config = dict(
    num_key_value_heads=2,
    head_dim=64,
    intermediate_size=1344,
    rope_fraction=1.0,
    qk_norm=True,
    bias='none',
    init_std_o=0.0,
    init_std_up=0.0205,
    optimizer='soap_variant',
    beta1=0.95,
    decay_shape='linear',
    batch_tokens=262144,
    max_steps=3011,
)
Each number is 128 + 32 x the weight over the matrix's rms, rounded and kept within 0 to 255. Layers, rows and columns count from 0.

# layer 2 MLP up, 1344x512, rms 0.104, rows 514-548, columns 192-255
[[118  78 190 115 117 126 161 194 165  79 135 100  77 115  82 138 139 155 103 111 133 103 151 168 101 145 126 116  81 133 159 171 154  95  92 142 130 133 174 188  86 144 157 124 136 172  72 159 205 112 116 110 146 102  90 163 137  84 129 140 136 150 131 175]
 [ 77 224 112 108 156  73 156 117 153 168  20 112 123 113 156 103 107  82 144 114 140 115 162  76 122 140  28 101  58  79  99  80 127 119 110 238 136 110 111 190 104  74 147 198 122 166 132  91  48 148 171  92 156  50 106 117 178 195 142  91 109  80  74 149]
 [ 60 187 137 134  89  98  79 138 126 152 108 129 156  91 118  95  87  89 114 152 200 138 117 126 115 151 122 125  98 125 135 128  77  96 117  86 137 111  90 179 110 155 129  82 149 125 117 139 106 130  80 120 146 142 130 136  65 184 143 124 177 145 126 136]
 [ 73  73 150 103 134 163 108 187  90 114 157 113  94  62 152 140  83 106  94  92  76 168 131 148 131 122 103 125 139 148  96 114  79 137 140 120 111 152 119 190 125 160 135 151  92 104 133 134 113 140 132 105 105  95 112 116 173 116 105 150 108  85 167  78]
 [ 67 121 150 128  86 133 121 140 158  82 139 163  88 116 146 177 148 147 132 115 140 134 159 161 110 153 102 101  95 125 117 136 155 137 169 116  98 101 163 150 161 102 173 106 147  82 159 164 145 155 155 143 113  90  84 133 191 139 148  82 151 175 153  97]
 [103 125 208 131 148 137  82 110  81 137 108 172 118 145 142 108 108 213 114 106 126 121 130 117 122 137 111  97 126 115 108 136 110  90 175  39  28  87 112 175 142 144  98 125 170 181 166 118 135 109  36 157 158  96 198 117 217  88 106 112 191  77 119 151]
 [190 164 177 118 140 101 112  54 179 131  53  93 131  97 144 154 183 159  64 154 146 140 130 119 203  84 114 118 122  89 135 148 124 143 112 146  17 123  96  80 132  72 146 121 148 118 116 167 111 107 177 142 118 122 134 107 101  76 107 139 144  90 132 126]
 [147 143 147  99 206 106  88 135 178 126 121 168 115 217 156 132 135 135 150 103 121 118 163 118 120 128 173 105 103  79  90 173  85 141 156 173 127 102  87  72 166 130 135  74 113 158 126 169 176 137 107 144 123 132 146 141 159 125  78  86 145 108 149 142]
 [ 62 106 128 109 168  83 109  99 120 139  93 128  74 108 148 127 127  87 160 130 113  98 144 162 133 156 172  93 117 102 126 129 185  95 103 122 114 122 161 118 125 117  92  96 111 123 157  74  83 172  97  87  90  69 154 151 146 155 146 129  98 109 116 112]
 [187  82 140 146 146 191 108 170 131  96 135 148 139 114 124  32 127 138 133 112 142  72 105 117  85 122 115 151 168  90 120 166 150 106 130 102 129  95 198 146 142 204 100 117 154 140 119 160 130 147 139  64 119 142 140 129 146 129 149 172 107 190 122 137]
 [132 149 183 138 110 132  82 126 147 149 134 170 156 146 135 115  96 123  83 210 114 166 129 152 158 120 142 139 109  95 115 162 115 134 136  75 189  95 120 144  96 132 119 141 127 121  94 120 110 163 154 155 126 116 132  98  96 107 138 103 133 106  99  77]
 [160 122 136 112  94 160 178 126 149 163 137 124 138 126 156 163  93 150 126 134 144 139 110 154  76 145 158 125 121 150 134 113 124 133  82 152 149  79 175 190 129  86 190 111  86 180  77 132  82  99 149 131 124  99 150 130 146 142 153 125 108 113 101 130]
 [105 191 135 120 112 172 127 112  93 153 170 120 119 179 139 165 114  76 154 211 122  92 177 104 142 140 148 172 132 134 172 165 154 137 120 135 177  89 122 139 174 156 185  77 133 228 155 119 157  99 167 111 115  82 138 123 129 135  88 100 157  93 101 151]
 [119 128 145  90 102 104 125 113 116 200 124  98 148 136  82 137 106 133 123 167 179 140 157 128 136 146 112 151 137 171 124  93 144 142 163  88 155 108 146 141 181 142 111 105 130 109 136 104  65 139 133 131 154 138 142 187  71 185 163 161  87 113 146 155]
 [124 161  73 149 127 148 137 168  91 118 116 109 120 108 155 156 107  89  85 159 175 100 135 154 136 157 116  57 130 150 146 109 152 122 110  99 163 152 108 187 157  87 161 102 173 136 179 109 176  85 148  83 115 109 117 149  92 186 120 151 115  80 152  72]
 [141 152  84 143 115  80 122  44 136 109 105 164 144 133 128 115 150  86 147 154 106 140 136  74 115 143 159 148 158  65  95 195 124 166 137 172 119 153  49 141 155  99 127 157 102 134 152 117 175 150 124 112 149  80 145  68 126 132 120 210 134 143 130 136]
 [234 101 151 177  82  79  79 117 154  66  48  41 120 149 137 175 124 157 150 175 162 117 110  90 166 140 126 125 101 184  82 122  44 124 137  75 162  88 118 185 153 142 210  19 133  69 128  99 147 140 103 132  99  85 189 162 113  81  50 169  66 115 113 101]
 [108 122  97 121  24 111 101 161 143 124 178 134 166  63  57 110 103 187  73 147 160 134 120 120 128  87 142 178 147 109 176 141 135 115 131 126 169  92 109 134 100 137 103  95 160 120 142  76 151 159 119 136  87  91 149 146  73 164 178 159 136 120 165  92]
 [ 91 192 125 147  48 105 136  68 175 155 147 153  69 137 105 121 160 140 146  74 190 150 137  96 123 151 169  81 151  64  71  94 127  72 165  86  90 138 129 117  59 141 174 111 131 154 164 166 114 121 116 109  52 191 135 156  82 140 159  75 142 156 108  93]
 [124 191 101 102 214 127 126 122 128 133 134  87 173 110 204 129 141  88 131  59 121 106 164 124 104  93 120 149  69 118 127 120 129 141 144  98 200  86 125 126 104 104 136 101 117 162  51 176  79 129 153 126 138 173 107 105 104 129 165  95 107 164 121 172]
 [127 146 150  94  89 103 127 149 138 132 170 123 128 140 114  86 115 160 149 110 150 129 124 150 107 117  79 151 114 103  88 149 169 134  81 153 112 147 114 135 120 119 200 127 116 162 108 146 194 111 133 127 168 154  97 106 141 119 145 199 131 130  92 105]
 [132  97 125 133 145 105 150 134 105 185 143  85  99 163 162 112  95 161  62  80 168 136 141 138 121 144 128 137 151 185  80 105 111 108 133  52 134 137 186 155  81 186 156 122  89  88 122 150 114 134 122  84 116  87 138 131 158 103 166 145 134  99 122 170]
 [141 156 135 120 146 175 124 163 115 169 143 198 123 140 161 139 139 167 125 136 119 129  84 115  75 136 115  61 204 131 137 131 113 171  64 116 101 101 110 145 146 121  92  92 155 189 132 243  84  95 132 182  99 119 106 234 136 146  90  91  84 139  96 143]
 [135 126 196 130 155 166  91 123 139 174  84 157 118 126 223 149  83 133  96 108 111 156 154  95 111  75 154 124 157 118 137 126 171 101 156 127 124 149 116 108  86 123 124 137 104 124 102  92  89 111 110 128 125 149 154 128 140 114 137 144 130 133 137 151]
 [ 63 110 118 141 111 144 130  70  84  62 118 127  91 125 145  98  84 167 100 129 115 147 118 143 152 164 122 160  84 112 150 119 161 105 113 117 136  90 186  96 142  89 183 209  98 126 163 112  97 105 130 178 158  76  90  72 195 162  89 108 119  57 103 163]
 [ 66 149 167 157 100 131 119 194 106 148 102 190 145 114 156 195 106 135  96  67  93 139 108 184 146  91 129 171 149  89 151 119 164 104 150 131 113 159 141 161 129 111 125 141 144 177  59  99 134  77 144 173 128 176 114 106 158 177 138  85 143  74  96  92]
 [ 84 116 111 110 151 122  87 111 168  42 118 154 121 136 116 124 121 155 174 207 159 165 120  77 142 128  78 116  62 205 159  67 119 132  98 193 133  80 154  81 131  96 148 236  95 178 169 110 117 148 140 115  94 147 138  83  94 140 135 105 105 178  78 118]
 [104 189 102 101 148 107 131 121  98  83 142 124  45  80 153 166  82 145 126 145 126 120 104 110 105 102  90 112 162 149  98  64 130 125 168 101 127 124 157 131 157 116 186 172  87 111 140 158  80 105 118 183 131 100 115  97 116 156 125 102 136 108 168 170]
 [108 129 192 156 166 121 101 115 116  68 158 152 130 169 137  45 120 162  90 112  98  75 187  96 171 216 109 166 115  40 129 111 115  64 118 117 155 126  79 123 109 135 116 137 117 153 144 117 133 175 122 105  87  94  65 163 137 172  79  72 178 163  81 149]
 [137 131 106 173 117 173 126 122  87 188 161 143 166 110  94 139 105 152  97 150 129 101 159 118  86 118 185 146 111 164 124  94 170 131 157 147 157 134 151 117  69 155  49  99 144 158 114 133 150 130 129 160 105 153 184 128 185  65 116 147 101 201 139 162]
 [115 152  91 114  82  94 164 129  78  94 137 103  79 134 112 135 149  96 106 233 166 178 185 113  97 148 142 168  46 231 142 130  91 144 110 132 129 192 142 118  64 159  80 172 141  94 122  53 187  79  84 184  77 172 104 113 109 209 123  54  97 115 138 135]
 [128 191 149 118  72 115 166 109 176 108  34 127 142  93  90  18 135 147 134 125 147 133 160 166 110 124 165 107 142 101 171 115 119 157 161 134 121 112  75 130 116 103 109 109 129 118 153  96 155 113 127 124 138 147  89 106 104 136 114  86 115 107 134 147]
 [137 149 101 109  76  88  85 131 133  99 105 107 159 103  96 119  71 156 140 118 125  56  89  76 134 119 179 111 147 119 152 174 113 181 150 115 160  89  91  86 116  82  88 117  95 198 151 143  90 123  93  62 132 131  87  86 113 146 153 141 178  90 145 130]
 [106  88 131 141 137 109 164 125 153 120 191 135 117 185 107 126 165 128 153 155 148  76 105 172 132 176 147 181 132  87 140 181 101  78 144 127 158 162  97 135 129 160 113  90 151 114 138 172 141 144  85 150 141 132 204 139  94 106 136 104 124 108 175 120]
 [138  96 132  86  86 144 142 130 152  77 123 150 105  82  31 156  99 139 149 197 166 144  67 130 220 162 146 146 135 137 114 157 178 140 104 150  97  86  82 126  89  95 134 101 158 162 102 123 182 126 147 162 112 111  62 192 158  86 148 131  82 120 156 127]]
# layer 2 MLP down (transposed), 1344x512, rms 0.145, rows 514-548, columns 192-255
[[ 93 141 101 116 149 113 156 209 159 100 114 210 127  91 104 119  96 130 105 104 166 168 162 122  94 122 164 165 154 133 167 117  91 147 149  98  94 132 140 111 115  69  92 119 128 142 170 128 142 112 133 122 207 130 106  32 166  89 118 145 154 123 126 124]
 [169 117 149 193  89 130 131 117  93 116  68 131 150 114 160 110  94 134 122 111 155 116 163  91 172  87 172 143  84 112 100 109 141  97  46  88  79 137 141  76 154 137  89 118  77 118 169 145 185 106 139 153 120  98 163 107 127 133  89  64 155 168  99 186]
 [ 76 147 121 114 138 132  96  98 201  80 107 116 176 145 123 135 131  72 127 126 129 108 132 140 191 128 119  86 101 180  67 103 156 164 141 124 167  85 123 118 155 137 126 135 165 240 149 121 119 197 117 124 133 134 120  88 164 145 115  82 147 119 101  84]
 [119 105 130 122 114 123 111 151  83 144 127 149 141 128 106 127 163  78 149 106 116 155 106 140  91 121 164 129 145 162 126 175  95 130  92 108 129 126 120  91 117 137 117 173 137 109 115 138 124  84 138 154 132 126  68 170 127 124  83 154 127 134 121 116]
 [ 98 149  57 120  98 142 118 132  91 133 145 146 109  92 174 118 151 173 197 109 111 134 113 148  91  75 120 135 109 124 153 117 142 150  92 129 131 118 168 129 111 153 143  81 218  74  84 118 140 128  56 175 102 117 133 155 173 174 149 159 112 156 160 154]
 [135 130 137  65 159 157 113 150 132 146 121 118 163 158 163  93 191 111 164 153 145 238 116 188 125  88 107 125 122 107 123 142 132 161 124 149 127 120  75 153 134 172 143  85 158 122 117 163 105  81 139 155 105 103 100 111 153 108 123 150 182 146 112 150]
 [118 113  93  98  60 111 135 150 102 111  80 108 130 109 133 135  67 151 130 171 120 153 102 145 174 158 120  87  79 120 202  79  39 128  76 149  97 127 121 207 124  59 174 132 103  88 198 163 105  79 136 168 130 146 124 111 142 184 154 154 126 151 157  57]
 [176 127 161 145 170 124  57 127 125 141 164 131  76  99 125 130 128 151  84 184 157 144  56 124 140  97 138  70 112 128 132 193  98 126 123 169 161 150  81  98 150 111 132 166  54 166 140 173 180 130 113 155 154 177 137 209 183 110 115  95 113 127 159 112]
 [173 147 102 106 152 163 125 127 109 129  89 149 202 135 117 135 175 157 193 124  97  99 110 143 122 139 192 205 137 156  95  87 145 166 112 123  78  58 162 145 117  72 131 120 123 139 178 125 135 150 150 136 108  90 100  65 134 182 139 123 175 106 127  49]
 [133 115 105 103 123 130 148 162  51 112  84  99 157 129 189 117 136  95 148 143 116 166 150 120  91 125 123 106 137 127  72 140 165  89 130 146  35  75  93 135 137 118 136 134 116  97 115 160  96  98 120  79 139 190 149 158 154 131 144 153 148  82 123 139]
 [169 147 136 155  92  89 132  65 117 136 139 140 131 171  90  86 171  62 189  85  95 157 145  71 112  78  90 129 108 141 124  88 109 115  97 150  19 119  69 182 150  99 188  74 144 101 112  98 160 105  56 140  60 113 109 219 128 122 165 126 104 104 142 109]
 [105 104 163 116 157 101  96 175 156 133 101 110 126 170 118 167 161 138 131 115 118 121 107 118  95 127 168 136 125 120 100 111 123 158 111 134 190 129 132 154 121 103  78 122 109 138  93  96  94 149 139 117 151 111 186 138 170  79 144 125  63 162 158 153]
 [169 157 140 118 140  98 145 139 158  68 165  97  72  91 126  83 131  97 132 113 133 150 115 151 116 122 173  84 135 168 155 100  55 139 126 149 147 144 139 174  89 110 106  92 171 101  64 114 120 110 132 134 170 184 131 118 161 137 112 173 172 130  95 111]
 [144 137 111 130  85 112 145  95 155 149 103 117 105 161 153 126 143 132 156 119 164 103  94 119 113 144 173 157 133 165 145 105 119 179 169 160 135 158 188  71 118 123 138 170 143 121  91 143 110 129 102 107 133 106 179 119  89 143 123 156 138 121 130 118]
 [101  64 195 123 194 169 147 175 152 172 179  98 169  68 144 164  91 132  82 129 142 119 142  66  88 129 139 147 101 165 106 131 102 119 183 118 137  72  97 152 149 162 159 183 131  89  97 133  75 155 173  99 149 105 159 132 113 135 171 133 146 134 144 135]
 [175 151 152 181  79 144 126  73 102 145 138  91 118 113  70 131 125 120 159 136  57 145 132 141  42 181 101 107 179 105  74 126 163 133 108 124 130 119 130 130 129  82 170 133 139 115 119 131 165 117 116 133 160 160 140 112 115 106 178 109 104 136 158 135]
 [108 127 141 111 152 135 127 143 155 143 117 125 126 127 170 128  95 138 153 188  96 155 186 104 129 125 134 131 155 144 110 130 169 126 127 135  69 163 108 153  63 101 159 125 114 138 112 125 101 103 153  90 130 142 136  85 138 115 189  78  63 123 193 167]
 [ 96 195  89 138  97 191  83 109 113 105 196 188 135 133 117 159 121 157  77 172 138 133 106 193 168 122 117 127 153 171 174 158  71 145 111 195 131  89 153 130 148  79 106 137 146  89 127  76  94  97 107  67 113  54 140 112 103 119 125 147 190  83 138 136]
 [110 143 140 154  50 168 173  93  98 194 193 111 111 157 107 144 117 193 152  99 188  76 120 133 106 134  90 142 136 121  80 134  94 187 133 117  95 169  61 126 123 189 143 165 185 158 137  95 127  69 151 175 101 166 134 204 120 134 173 129 174 101  73 146]
 [ 99 170 132 129 180  72 178 139 126 171 149 126 187 118 133 164 117 144 133  86 101  65  88 156 109  83 113 162 111 120 157 131 167 164 188 195 139 138 177 112 171 104 120 111 210  93  71 141 103 121 187 111 103 155  61  85 145 152 128 110 139  76 110 140]
 [144 101 115 137 156 113 112 160 151 155 124 124 122 141 125 132 134 120 146 130 153 162 148 161 103 197 120 109 122 134 131 160 118 107 127 130  93 151  83 133 149 112  97 113  98 159 112  97 106 133 167 101 143  94 131 136 144 147 132 118 138  92 155  89]
 [116 122 114 161 181 150 125 142 111  88 177 152 117 135 109 103  93 117 109 123 135 147 191 154 119 164 111  95 172 104 112 135 137 105 115 132 154  72 124 103 146 123 173 116 120  80 123 190 185 152 120 103  86  82  83 140 169  90 109 191 157  78 162 125]
 [ 94 144 119  90  98 138 211  57 109 103  98 129 148 114 133 104 194 116 111 196 205 140  73 136  79 103 142  90 177 192 149 138 143 125 125 131 127 182 130 226  97 105 110  70 156 136  91 158 153  87 154 148  78 129 162 121 162 166 123 148 149 170 177 102]
 [ 55  56 189 144 121 193 123 101  79 174  78 130 150 173 162 151 115 132  93  90  83  81 134 154 108  71 144 132 187 156  96 109 162  87 133 104 107 134  97 155 142 150 133  85 111 121 134 164 113 119 162 183 189 140  82  86 172  94 155 123 121  74 127  90]
 [141 134 159 110 120  97 154 131 169 199 109 154 125  84 146 151 168  76 148  86 162 134 101 145  49 100 120 159 163 138 123 137  95 144 146 119 191 107 118 175 144 180 136 106 227 117  91 131  95 138 138 108  90 149 118 117  77  71 139 168 153 143 122  86]
 [120 108 135 105 118 163  77 101 137 151 152 172  95  76 131  98 158 167 111 167  92 127 137 104 144 136 116 167 127  94  88 158 163 172  88  71 133 139 170  99 146  62 127 115  81 123 150 105 132 153 102  82 123 113 163 149 157 130 109  59 125 145  94 146]
 [ 60 156 113 156 125  78 147 180 106  78 137  89 173 166 168 133 163 127 149 103 105 139 148 110 143  77 129 157 161 166 132  65 101  98 130  93 141 102 109 120 143  69 171 110 112  62 163 164 168 141 108 154 115 155 147  70 146  84 185 135 115 182 194 190]
 [105 177 184 117 124 111 168 152 188 134 183 148 182  99 159 133 173 150 148  49  94 152  62 126  95 123 173 118 129 103 142 122  94 146  96 102 157 140 118 117 159 134 171 141 148 123 109  94 163 157 194  94 134 136 122 107 122  97 197 156  93 142  82 135]
 [106 203 168 140 108 152  71 183 207  89 145 141 196 170 150 166 115 172  82 133 105 130 116 114 165  72 138 193 138  86 111  95 122 160 120  15 118 152 175 176 144 137 123 194  98 120  89  72 141 131  86  57  87 135 141 106 132 118 119  72 170 140 182  56]
 [106 160 133 123 136 135 159 172 125  69 129 101 111 120 114 116 109 153 105 177 160 171 103 167 106 138 131 140 125 164 122 183  65 155 138 147 176  80 154  65 125 106  66 172 130 171  75  92 121 143 104 172 190 120 158  92 131  63 159 171 182 105 140 115]
 [ 91 149  92 112 121  76 100 144 189  78 153 161 116 124 121 144 101 171 176 127 137 177 121 158 159 109 112  93 145 105 178  98 131 108 121 100 107 150 132  64 136 143 166 139 124 178  92 117  98  90 120 101 170 165 141 117 127 135 110 141 129 183 117 136]
 [ 92 125 101 131 160 153 126 122 110 118 167 119 132 120 182  79 121 103 121 151 139  95 193 165 165 104 144 146  92 120  97 116 128 111 115  91 185 130 123 142  70 140 134 192  66 109 142 141 156  67 115 156 156 122 100 101  94 104 140 129 175  79  82  73]
 [119 128  52  97 111 130 105 132 145 108 162  99 124 174 122 131  94  92 113 191 108 147 152 232 141 126 124 169 185 101 223 119  98 136  60 115 111 132 154 175 129 113 105  72 138 115 113  98 145 156  90 104 103 127 137  96  95 111 135 103  90 176 144 165]
 [151 131 119 155 199 145  82 102 134 178 146 101  88 112 132 177 151 124  86 146 122 183 184 145 113 132 161 151 149 114 109  68 119 118 133 147 167  97 135 132 114  93 143 144 124 187 137 131 204 186  96 118 194 167 133 154  73 167 112 151 187 145 120  94]
 [108 152  96 156 127 147 172 138 124 130 129 132 123 133 171 169  59 185  94 124 116 105 104  98  80  79 139 138 145 221 118 160 119 166 118 138 113 143 114 126 143 113 143 109 114 136 187  97 145 136 106 121 140 122 139 102 120 147  91 131 147 118 100 107]]
# layer 2 MLP gate, 1344x512, rms 0.105, rows 515-549, columns 192-255
[[184  68 160 182  99 155 136 188  27 107 152 103 103 125  98 148 129  78 114 233 158 175 135 119 163 128 202 161 161 144 125 121 144  80  84 138 142 100 107 169  79 135 125 115  82 128 108 178 105 129  80 134 232 121  79 152 120 124 149 136  75 158 122 115]
 [115 162 121 111 101 131 108 126 116 197 171 116 126 105 146  70  92  92 159 135 146 140 146 133 141 131 146 140 153 145  80 130 111 164 128 120 122 124 117 105 203 148 128  80 108 184 162 130 107 163 137 143 168 152 145 136 158 118 152 144 104 107 138  93]
 [126 154 134 128  85 124 119  66 116 184  83 116 130 142 120 138 117 147 150  84 111 170 182 180 148 131 146 132 111 147 162 153 151 155  97 162 121  98  93 102 110 141 143  69 122 134  97 138 161  69  92  91 101 133 145  82 114 111 158  93 121 131 130 157]
 [149 139  56 157 138 151 128 152 177 131 171 200 119 170 145  78 133  96  54 111 127 122 113 109 118 147  56 137 139 140 164 149 159 134 113 145 106 212  83 149 160 157  95 125 112 135 109  88 128 143 101 160  98 188 107 114  87 106 124  82 125 169 111 180]
 [159 125  98 130 184 186 156 128 142  71 104  96 156 159 100 142 109 126  85 175  98 124 151 132 115 196 134 100  81 100 192  87 175  96 127  95 212 122 128 113 121  88  56 116 112 103  80 202 150 189  46 110  75 199 141  89  54 141 104  86 136 129 172 137]
 [110 146  39 168 112 109  95  94  71 160 158 125 164 132 102 111 136  76 136 154 178 122 108 171 190 146 100 131 156 153 133 138 107  88  80  95 117 105  41 108  55 103 151 119 147 131 200  70 128 185 113 143 147 187 199  74 163 169 101 173 142 127 139  83]
 [ 94 119 128 197  96 132 196  48 122  80 184 105  84 119 139  93 163 125  68 132 132 107 112 126 110 152 118  75  93 166  86 146 141  88 114 130 137 142 104 164  78 174 132 169 125 173  88 150 161 156  96 113 109 101 139 111 153 156 132 188 139 155 124 109]
 [ 73 188 112  78 195 119 144  82 116  95 115 111  71 121 137 104 134 130 178 156 137 127 129 142  57 154 138 132 114  66 155 138  98 129 140  90  91  99  89  99 113 142 130 111 140 108  96 143  90 172 100  94 106 136 116 131 105 144 158 138 132  74  95 170]
 [170 181 161 122 153  98 141 121 122 136  76 129 150 150 161 164  83 151 140 140 100  83 122 112 158 140 218  99 118 129  85 139  96 131 105 141 100 144  85 151  77 110 143  96  46 191 132 103  97 124  74 179 122 133 164 110 117 185 177  80  86 143 142 147]
 [116 136 115 166  89 105 140 117  99  99 144 149  70 110 124  97 137  75 151  35 140 144 144 144  87 139 135 107  70 148 125  97 148 136 124 177 116 125 132 161  84 115 130  74 121 153 100 103 140 140  71  79  32 161 100 143  81  26 115 141 101 137  57 150]
 [162 120 108 137 135 112 160  87  71 206 152 126 115  95 144 123 110 162 138 156 186 143 148 157 118 196 133 151 193 162 186 136 190 106 113  73 151 117 151 135 158  93  86 179 138 140 164 157 151  41 101 163 117 106 121 163 116 157 119 132 150  57 154  65]
 [ 87  84  97 100 125 126 119  60 169 114 113 144 129 146 123 117  96 130  67 102 139 105 116  50  84 149 135 144 110  56  58 106 191 120 118 126  98 157 126 166 106 145 114 149 134  87  65 124 151 138 121  98 125 152  75 109 119 120  72 136  85 131 135 143]
 [116 112 108  89 136 175 140 128  87 206 137  92 184 122  94 187  90 138 129 134 159 156 141  95  99 147 110 171 113 134 144  85 130 131 146 108 138 129 147 148 175 140 101  84 158 128 125 107  67 151 121 127 147  91 143 184 117 156 185 153  95 119 144 128]
 [172 147  84 123 110  79 187  48 135 101 131 139 140  86 101 101 211 121 147 112 103 125  88 139 154 116 113 186 114  89 118 164 140 137 150 132  93 153 151  87 104  97 127 133 101  87  92 175  96 121 108 209  93 150  51 146 146  92 100 102 102 131  83  96]
 [ 67 113 203 137 115 157  80 151 149 136 160 110 119 166  91  84 159  67 119 110 143 108  84 120 106 190  90 128 108 183 115  85 158 145  78 125 126 122 171 100 109 122 127 148 150 100  65 114 120  92 146 179  80 136 213 106 134 130 152 102 164 107 125 170]
 [106  96 113 148 153 165 182 147  45  62 134 157  60 121 191  13  79 133 101 122  77  65 163  74 113 109 141 132 218 100 170 157 136 128 153 168 123 129 102  50  87 182  89 220 139 165  89 182 103  82 144 129 138 119 146 128 186 146 130 144 177 149 114 185]
 [116 124 175 163 154 130 158 124 109  97 119 157 115  83 106 130 153  67  76  57 120 132 168 144 120 168  68 129  62 115  86 134 215 166 128 157 190 138 136 131  85 145 158  73  74 104 127  99  96 108 142 134  81 101 123  78 156  60 141 136 113 172 147  81]
 [126 164 126 157  71 133 133 126 118 178 183 167  81 167 107 121 154 113 150 173 181 148 130 111 104 165 129  29 153 103 133  69 166 160 126 130 113 118 133 115 106  99 152  96 177 151 206 183 123 154 149  65  72 127 139 175 108 103 134 144 209 107 132 108]
 [142 203 126 106 193 143  44 125  62  82 177  54 113 136 113 126 150  78 133  91 147 122 186 112 128  92 140 162 121 123 118 129 154 145 117 130 144  73 101 139  85  91 131 159 178 171 119 156 110 161 105 122 124 151 151 110  60 133 168 147 140 142  93 154]
 [106 104 146 150  67 110  58 143 147 113 162  94 111 150  87 164  75 104 133 150 106 111 128 114 142  98 116 125 136 155  85 108 173 124 107 122 119 164 114 139 129  90 143 187 140 163  93 154 112  37 129 149 105 120 115 103 143  82 103 123 152 148 125 169]
 [130  86  81 141 143 128 112 184 139 116 210 156 121 128 124 131 153 146 112  92 166 111 117 145  71 120 168 146  92  71 105 131  95 127  75  63 153  85  96 113 143 127 133  97 164 103 114 117 128 164 135 101 111 114 120 149 165  91 137 168 158 125  61 115]
 [120 107 136 129 181 161 117 109  99 149 177 192 168 117  85 116 133 146 139  97 105  97 112 178 164 162 134 109 120 100 151 112 114  54 123 101 172 118 148  82 129 135 111 171 127 152 168 162  71 169 105 158 176  89 126 138 151 149  83 117 121 100  92 168]
 [164 143 138 137 219 227  97 125 130 185  84 125  77 141 165 132  98 147 104 129  87 156 173 135 114  49 128 152 155 152 120 111 102 100 116 147  95 139 132  98  83 122 149 134  79 137  80  69  97 140  92  88 130 103 189 118 127  67 140 146 120 145 189 156]
 [142  95 127  85 125 107 101  83 121 108 127 138  96 154 127 135 143 136 115 118  96 122 129 154 149  91 129 127  81 114  77  95 133 103  95 189 152 152 112 127 135  51 139 137 100 184 106 119 170  91 136 140 161  96 137 133 134 129 141 143 144 191 102  94]
 [134 149 114  65 133 169 149 140 167 109  99 157 178 105 168 120 120 138 178  53 137 154 141  65 116 172 203 117 136 104 175 136 160 159  63 125 138  75  98 163  86 157 131 111 147  92 100  97 135 118 162 145 130 139  89 178 142 148 103 119 129  93  94 142]
 [214  82 129 176 118  79 166 141  74 143 156 157  96  82 149 188 101 128  65  42 136 120 140 175 144  86 248 144 210  85 128  98 113 138 134  92 169 152 156 112 115 116 103 132 123 111  97 122 143  92  81 124 119 127 112 113 187 126  43 129 170 178 203 139]
 [158 112 122 135 161 172 113 130  97 136 112 118 163 127 105 114 121 116 140 106 105 148 103  94 117 110  72 101 144  87 142 124  96  93 111  93 139 158 146 112 178 188  75 124 150 139 141 129 148 159 140  68 140 165  86 140  32  76 100 148 133 147 136 112]
 [161 167 102 138 123 140 134 140 118 175  83 106 145 135 103  83 154 126 141 124 128 143  76 158  89  90 119 190 143 134 128  90 153 175 139 101  78  78  73  97 102 155 134 109 159 106  62 124  61 113 147 130 139 167  66  84 143 118 151 157 145 118 184 136]
 [162 104 189 166 140 132  67 161 124 178 100 146 110  65 104 175  96 151 163 140 133 125 141 141 112 106 161 171 122 104 128 101 168 104 145 124 164 133 124 158 132 120 155 120  75 171 110  96  93 162  73 154 118 139 126 141 113 113  78 148  74 123 143 150]
 [ 87 143 102  57  64 115 188 122  76 100 125 141 130 124  89 153 102  89 105 140 126 123 166 140 117 129  85  72 101 140 148 119  69 148 117 148  58 200 114 120 104 134 122 165 158 106 137 114 160 107  86 160 151 156 179 123 127 113  84  63 114 112 118 139]
 [133  91 158 119 109 134 129 169 112 153 171 113 117 140 176 131 162  71 104  75  84 166 101 136 176 126  60 154 150 189   5 119  94 109 133 113  91 113 134 152  84 160 123 134 172 110 115  97 120  96 125 130  78  74  93 121 160 110 136 133 119 134 139 154]
 [104 137 179 116 138  87 132 183 129 116  88 187 150 104 166 126 157 152 130 100 171 113 101  44  92 148 109 169 103 122  60  92 120  78 160 115 126 122  79 144 157 141 160 153 148 155 127 121  54 111 171 116  80 106 134 144 114 139 124 169 144 115 113 142]
 [141 177 141 157  99 139 150 113 153 101 169  93 137 131  68 156 133 116 146  92 133 140 167 149 141 182 155 117 143 101 107 138 145 199  77  65 118  99 161 132  94 117 129 123 119  85 139 185 130 120 135 237 198 129 110 188 108  64 114 136 137 157 155  93]
 [149 139 112 115 150 124 128  92  56 180 150 161 137  83 103 130 152 141 178 112 126 137 130 113 133 114 143 128 146  97  78 120 136 139 120 155  76 128 164 116 155 107 155 133  70 126  93 143  89 144 118 136 133 126  98 204 135 156 100 159 125 133 127 154]
 [117 135 184 129 186 129 119 134 152 135 134  90  67 149 105 157 118 127 116  71 141 179 113 156 165 101  98  82  90 122 151 146 160 123 166 154 123  67  92 117 111 106 164 106 112 122 153 181 100  76 111 128  84 142 137 105 141 122  62  80  86 114 140 138]]